Weights of a small GPT-style language model, trained from scratch on English Wikipedia.
Size: MLP 256 GELU, vocabulary 1504.
Training: 93M tokens, 5706 steps.
Each number is 128 + 32 x the weight over the matrix's rms, rounded and kept within 0 to 255. Layers, rows and columns count from 0. Numbers have three digits each.

# layer 4 MLP up, 256x128, rms 0.306, rows 132-157, columns 0-127
148075136097112104163099145162118134080176145175151117204118163110194194159133157087156114121161125123153165124123125144165122075155104110152114156122149172138091107176109076122160143155113119128139178177133089118148095131115125091105080120149131119141138149088100119130139127168164124130103093113120130123131119113079172123123142132173146126144160081124163109112141130211130186137102
109118157164121152153155097135149096103140082147076098089099153167083208106126116123118140161109083125102098107109057129128113125199037069086156138117111154140134121158101101144155091179171140139141162106122142154112100103131165150153125099056086089141184123157135126164160123060136124107122125176083135136142144142049185189092166118156129143104147160094093153154103108165102205136105
176119176092128055154087137124146152111143139095054084122170095162198107126094095103141125174096118174161182098124184106174086160142162089102153134188122174108108085138163088158135176111118102081125132157185115115120089140112166165144072149111125138132135125114121146141123122083143167121199075089151128127136180125135130093113132098140114130083140121099076136112188167097125112132105
127171159131130145116157175132079133101110115103238172137151054088179079122148143102149140117086123145129177079117096149095164138142131118115154125125126106110184138131098130146094140143075132083127105130085112133175096161141172186139122168142159101159115148073174064115116118134129141136122136157168154078148156073114139131140171095158139195203127191083080189085113142102107118169140
201118164101178098100111143181116115134114182091057064127121143152072119138185147153170166147173126114148062114121164137136174203180140138130133113153138135119130098100122141071112142100150115091130128161183101091132125108126149094190166103123165083148131088120124099130165138163164141131150134148165084131126126132137141121121141099159143198134165134147103138097157144149136157181151
160114166118152111155076146131158125136114098120076093123163116151133124145076086094102199105128140133155116132147175079163132123069157104094185142133147147129127062129105092126141195178141081116148149099157085115106142146158165145161090169135126113147169142133130119166136129114173141098157121164101129119072170156108112090126139164114095104157114089126057117088122148162083104136136
176140156110187131105127134110067132144166173145106184152167150100148149097099100106098126174103125123104114134115167146115114148113165106144128142123092099103107160099157139090133120146115163116150103098186140146118123125151135147146156142123117090142125118170169071154094184123118079091135151139189113153142079161162104116083154102113127114084111139126131105148166151148105115097174
139171135170132152107133071129157114166134133119204161159067137156159125202126133093094122155132141071055096159096175147139155152122106128104148120125179187123147142080078098120177124151123152127110122154143092166098098192167080129163111124076100106149112108093102180132107140097210113135106087168163094116129124133120084124142172117114092154106142119162141069127070151103096088094103
162157107106143162142085114058064148160098097231110123186107101123060129111133133063073196182104115127116047125099156170101071095090139098159090142132125077075103168094125110097117123095169136140152139129087125056140230169156125112115172105130104112211185151117125123164098136118137063152163208157091157104135054123138132089145126161157094099153166139058171093151152134077093140119109
134157143138110080113107154111142113089161219119127133081133061089189189117127136187145094142085127176155211142158071064140118151186139144119097174189139140078178097120101123149096122144139082093116087122105103087150110103156093159129130123079124142125160113180122142164073138082179096129120106144123172100109147070098152129115068107157094157115136131136093090114086176121114155070192
146105101109112130081146078117087154095113117146145094115159123083131121078173104127108156145144158125152199114076165089066063149167149140154114134150122126133045092145078165084132127138154127102156124093114108124130144161130101123107135072107123119133179066086111096159125143173138164076079082157072130155153155113072126087196100100069114084099149094094178106191157147113109096127151
119128193132101113074181117073114091095177148121123064101173087131125113089096151115120185091123101157131193138089175136096103124125129107082114089159160088127119121147140161155129165089174089090163134137151121113164155119126124137175145133114124163123130095123198136102086141137129118064093144206107174120136114114196119094170132135129111152110119156060140199102107105108142195192088
168091149173091146145128149142158138109127155114182130125140131187158153115134150135161143136134113102145163035116109111152093131144213129109128156179152163125135062089167121157107086115107105140107198180116119079175136160095115132176105063109090179149118093046104101105117118114110158130150112130161144117226208083124148140110157144135110154084127189148109139107123109120126102113127
137115133142153179113177172149170186125192161188148081154091103124178155100110143110183106150074162090168126148105131166132144118103172099160147098136094123141128159124076119131100123143200097104057126159104140134096139165142193132095187113175087168101142150094099171168183080140143192111134130131158153079147109148098146190163116122181106131126136141148114114119153134125073101147152
187132157078104110064116088127101194121115126090141154136146110124158140094138161172103149126135131109130164143133138113128093182165168127152115157107113141096127129102068094113120129070100101187104132120127131130120123123144089094124143159149091167173122140080113156151136126090162137133097115099124140097061142163099174140117085105178146125165116120183142122115108106093163186160117
135109161111148195125174109139196148130118118184122165087150099127143173107137166130137122133137185140091160133155103084132149123096186086062080090085125134093078190104139196144073141150087114073156149144088118135136109129094135047070087132161131109118120144113112173088132104109127174057168173128146114101138103076134146071117108105104150097086126124128152152122125113147116132187136
105148124128151164178110114144117106105122117087147154109121107131160158061144167161170116081164147153081092191111112114083162138145142097159095136118066159111108132176143147114197136117194156181111107097105099169115094099091154115141163171113094071081110098061119136101084147134137124080147101101180122090184136073099133137112060142156137130103104115101150127045146144146116120075127
083143108130171139133153126117105178074132099141137101200036111116158120060165107140127088161152107093157112103119150148088140147103109114123187065129116158119119133110142131156137156114123163093179107161200118119126150114105158132112191148088164145092164126151132111196065092035173153131153091117111082121115139094067139103111173161153137112133160072161136188177047187158108109140121
102094147138117163133065141133128071127107183169112097147093168122169108068135122116133132123147113139083145164186082134119092159165162152151060117120131142108166097140175134102150120144176161154151111121116147156154136118107093148132172090083068128146143172114116126162162211110171144040167108087143098168117120083130130111145176142169164118099104149140100099100075174101185129129110
140152122150121090111160131067121116112098118105102186099129074177169139141080140173153146105112179111094111139154126147091145135121106138102098140118140118121083084125060171117072126121143107108067154099145132061087138102154170175077132141112101131124087135162156165116139129136122151139123135148173126173161137043080089182120124127099159117165137037155120156157093128096123104118134
157170185150122201191193152174216140136165159142123055132181128154157147141115129094089125139130186100123085114114156134144044109124139100097118127165116048052103115121087111136159174155108101107154189105159125141193146131132083087173158113083123225137086230174112168102060119151134106121161139218137100124113096117141156179150095087121153099124158123136117115157106122157164164190143
142074143099068084131149135144116058129128120179141103167117132129115096087181074119114095170140133128151125084120159168108184052113101062116175073116137172167148080086166165177136182165148179148149148144128118151143109118158149115144097148082166099135125116104117141102090110164117061134174137122153185120177071087144116091104185149129131111110145091120078178136203161137135130180133
160102124179131100117128141086186129121065108139113074187168136155146160083123091125173166112101135182094136149132167161155069101113110061147084111106091080108129077160065101115097079137167161092140107113144086172141165207102151125127164157070136061139133079142112110113132113166111149125111104179123096134089054153099073135147124099156162148075172171162154213158155099118107151130197
184096143131064131194093188145113100104163117142181123172150157173116130076107216115151154140119123156109111141074141109142063111095083146099106123087137110100113124185113194167107173201107127107178112088107138094128127162129082100158121169099115127106118116133122174107138115094208095085084105101151129066064090144175138156099154139181156170128149075125181122156186036160139208136102
103111125144150133110119103156133141100179075097136169133131122099136125128112167064144121119103113141095150107060094191121149113130162137117102075136120078111123165069120118171067050097090111114139167174157142116138011157165110141164115157160198165134101145083145115071110110098176156167155118152139157150090126089121204084176094170082199137093135084119093060074155164141159105106096
136133106176074121068133154072169169132153143181118077077113157125113190121171136185111138154148138131123149102131121075137061088117107135136118156145140192125145153111091139164115153075155102133127200154159078101136120142152129192104141127152097146177197110123101119083091124117146108155101098111156162138148120147074080129109126120133112142121107178084143068124133066094106131157152
# layer 4 MLP down (transposed), 256x128, rms 0.314, rows 132-156, columns 0-127
137150125128121109106150147163099102141114098159107156155128154141109117172144147094087190132122125178129121111103097117116100166105092108158172146127137132077175144103122192113156139141119140109132113143166142139115119107114146159135136177128178162131096139134128082091150131152096178088087105119114181121154140175133113108161131164135104087102163164111153163163151084090099088143156
092115120138136094144127134069163109090114086162149187127108071171192123120145163129152108116122120173125112115153119125109086105130145126164111141133168133137133087130117093142109167091155062171150184109102108133143119039162105107121135109217074119138109158150104091099058158124097165068127097108178189148148121152054229147130113108103133122134121125165159152106145138112061103113073
175159136164044098100134111120130116155152085067124133120128118064156151169084160096120117129101107143085150156134159160090091100145121180106098199095084151083083126041146145153209092184182112093066130167164179109144136099115137161084141135067101159133146172070109119050121114062075093080145096118136131085053160177112138092146075143190094159159107143132115098122105184147203129109085
150170173141160142135127134093136144166096134124130137111063146149130134100144177100093112096147137133126176093093151119224167061114141157126148105123113120149150099130116137172139129169062179213107153142102134152194089164110101148170126159107153122156191126072118072141157110142136160106140175113073096111163125154164169087141042157134120138119165138091147140122122091110197139175185
092139137115128147103136128138141136171135081144157139140109155116168054149125106169153158059119133111179140113145077158125125105125125122126148142143135118086149166133136138115121151123102088149120122106158140139122119182140134139086121134117155118146086113199134112163125098134137119108121140106102145111114110149114080113153126101156141104126127140125132106078167072122052159140112
106134189096098131126124132047121151133112120110175150130143186106125136164125096168145179161139111141148107096102169150145120083167140170089136149156102137146105089139136121077170156171153146136102105099130108115126154107142126086139127131104179134160126111060184141076163064138069220117147046072104109072120095163116125116097108157182172108116130102156133086106119088153112085085150
099154095158116125122146109114132160127144121104119125091085130159130086116140162166139136115091110117154112133143089099138139128157105149134136136127121115134151092164078166175132078116187128113110130146088121142108119154117126123084114096147106101094101153124083186109099121161075133151141134152085155162135146111140137089109070068154138105169124153135128121120070127123190135153129
054085087046127133166138099093153108167051134132109047130110125070092087156147114149174083139116135123094152117142157139106108081097090072119126110122129131134123133078103095148094112204128137104090106111127131100104099128151120110163134117126143118106089128106123167158072199128117140124124133135144139148168133201112093093137150073095095124090144117105110100114130096140109153124131
083130154132115149134098123120117110147126091130172118111107130113134140156166135116148124130101076172128150118120117125113157128120127147143154143170120106112143130136152162118140160159151135124122148146148132120142160124083134133168125103094130089106097109128123149160146155109153108087112132134139146153117117134121117139100077128059104162106105151111118144070186142105067098133132
096142128138126142197106157129195132140150166102132119064157106099183131122110084170115098069138120110142082134133165089126112055148174125152119085118167061165175156133146139108088147127110142143211088230084074177141076151084113151097177176151134127182113112109112113155105121138137109134139128142134118113135116170110126088115119165087168054132080068168160110072125123090216142137158
134112113136177079134144166108155095146118116141097146084130086097114054161159158137114142096105146142149129085066091060120145184082090137161167196160134174113096169148091071159131142137150159100154127068134125154168146122087098136092055143132168106155186079091106104137138075152067073127133127135116115093128155092168168180152100101159099128128183121096114112165076069105174104095171
124118187147146169138100115114117188119180168140120142170126171117084126109132078142170144114099086140172089145107081153074098164151074148135182136126088148146138130089097118116137094142095066072085110092140154072110076077126102111150122119187118165145107149151141161145089077176150154123120104148125087103100107143192140126117104130140131094085109145109115096076125113139102084141115
058150121128103116161212155100142110116051167109096155130118168141134117117095186122153091097130167128138116095149143176098113122147150109086134136075096076107149135110191145174177110116077206116109150111104076204140170156128095093167181194103064131142093164164165146101170116079114114183102127068159140165170100147153068098097137162185132128128151096119178119173170106099119174050116
100108119145068134124134112070091110113105126133146099102121131146141154166115133188139123157144103187072155165145160109135099109189112117104106126125136137131175108129138144118181106126144094112093145091106155133152148100127136136139134150081117152133094184067149121126132134087111141161107086142141113142146192152130085120169136169093140044082088142195130057138075143147203144125142
095136129099199153138082174152126133112101130168168169097112153123122151104115141154158153199099125104118146105142125149146144068110151101158124110121138122080128180114107187146154119091106142150114162105146177135142183147117135103124095060137082155133122126102135129144136052126149097150102110119081141095143131149099067172103043149176160165158139113121149138186100104163048153072104
131121138107142103139208134153077118116112087203116129123119135092096093130110091138086204156124108094079135139129130160053148118134183102111145150098086106098102088175153137123159088089106155115146144124069099107084114144119115095150132125109169176135135149084140185140083137091116103121112120101156089130076105128177114084108117135078145098136132081078092070135142159086195130221124
174120160074152123150148118163129155117144110130181136129147148117046162099180139155116129161123136121109137127095109129149094126178096142096088115122098110113123091117100213083145092128155109104042108106151128082114180142128070150129110110093096114103122149165111155116169141161181146135126179121129080108174194098125078081137156073136139103124129132122167139109102147081192140134126
133110098151114056165102127152124141130154159145155158153123122181120175109123138152128136083187205120094126102172126093149155119144131110135091098167124148134127140109171139156164058155136161102139166130178162162121174161096100131125072161188135148161130159107150141114126173108143135077164108151137081181163135130092134078169131199140106132124142132196126157081152077143087121120143
123137095202127190125135137118096140132137143142087063156110136105126099167113169160156084152181124069119134152144061128090136094147084150097114184114085142080109091050093153111131101129072146100127076075160141067148080152076078098129089133167130082177084137191146139127166085118077138133135115117090067162094118165110143116136125155143134136110125153102169065097101146061068106196127
122128113101137197074076172145137117132155170155091133188104150070074091161137130084140069120140092094161110090115108106154138102120117125154118102113162132162135133102123121162126173119103156137131167135155154120107122068097132218138126112161100116123113146108097077116092127140201105134140107111166097089148067121175126119159078119179120105078132166150099141116082102154107058055176
082133170100148156166130123194152149127172184127131047145201137119136138152122126171113144093173102156053164086145152187145056067074148121176115187096150099093107146159144128136203144128087098153175111136093122149138173060152116145160225080141141140119139121141104140122174179127160088104114146139080037090114112119152136199140141133100141104187125130123117114156125114157139089129135
148153123179128149104121127094107067156132117132111159088123130170142057108123183220149099089125077145119133150198113202153123110116146133122074149180180108098177160119123104156118081133178199113117113137129150186193129075116140117070166177119122124139157151113132095145033131164127092168124142157126157148144151109136143162103172149119148118147104097122209152167125141133160123158101
059086145110116159119082116197123171122172133188108127169083136138099093156133103191150072111144106070142149160202051128177127095128108134125117110161136053132096122165097066085133116128108117187167139155147137116128181130074139152124131143114157134099053120115142061119100143125126097131117143111072101137120160069119051134156128119135149146081126163162169145133126159070171151130138
145131074149099134099081190092111123149202032141165134126163149222115116086162140147087200216110097112160144109100169097102054046140119080165175036170160116141115189111164185132106078134129167100134125115229081126121101142146111101102184159142156210163120076163126060115142105083161204133043093112110107068145117153129165166091154111156152104085168043092155123135084098189131195110116
128141166091142136116079122105140075122169139166104175150075130222177124114152129121131144179137132115124143115178133139021150108112126051164111152065131150163106090108096126120122122163127094179154142133161131118087078074194167165139164132093109121120179079049141217122107110112188068153078165105117161152115110148188117120104198174127155127127156071167108154178123146140074093102088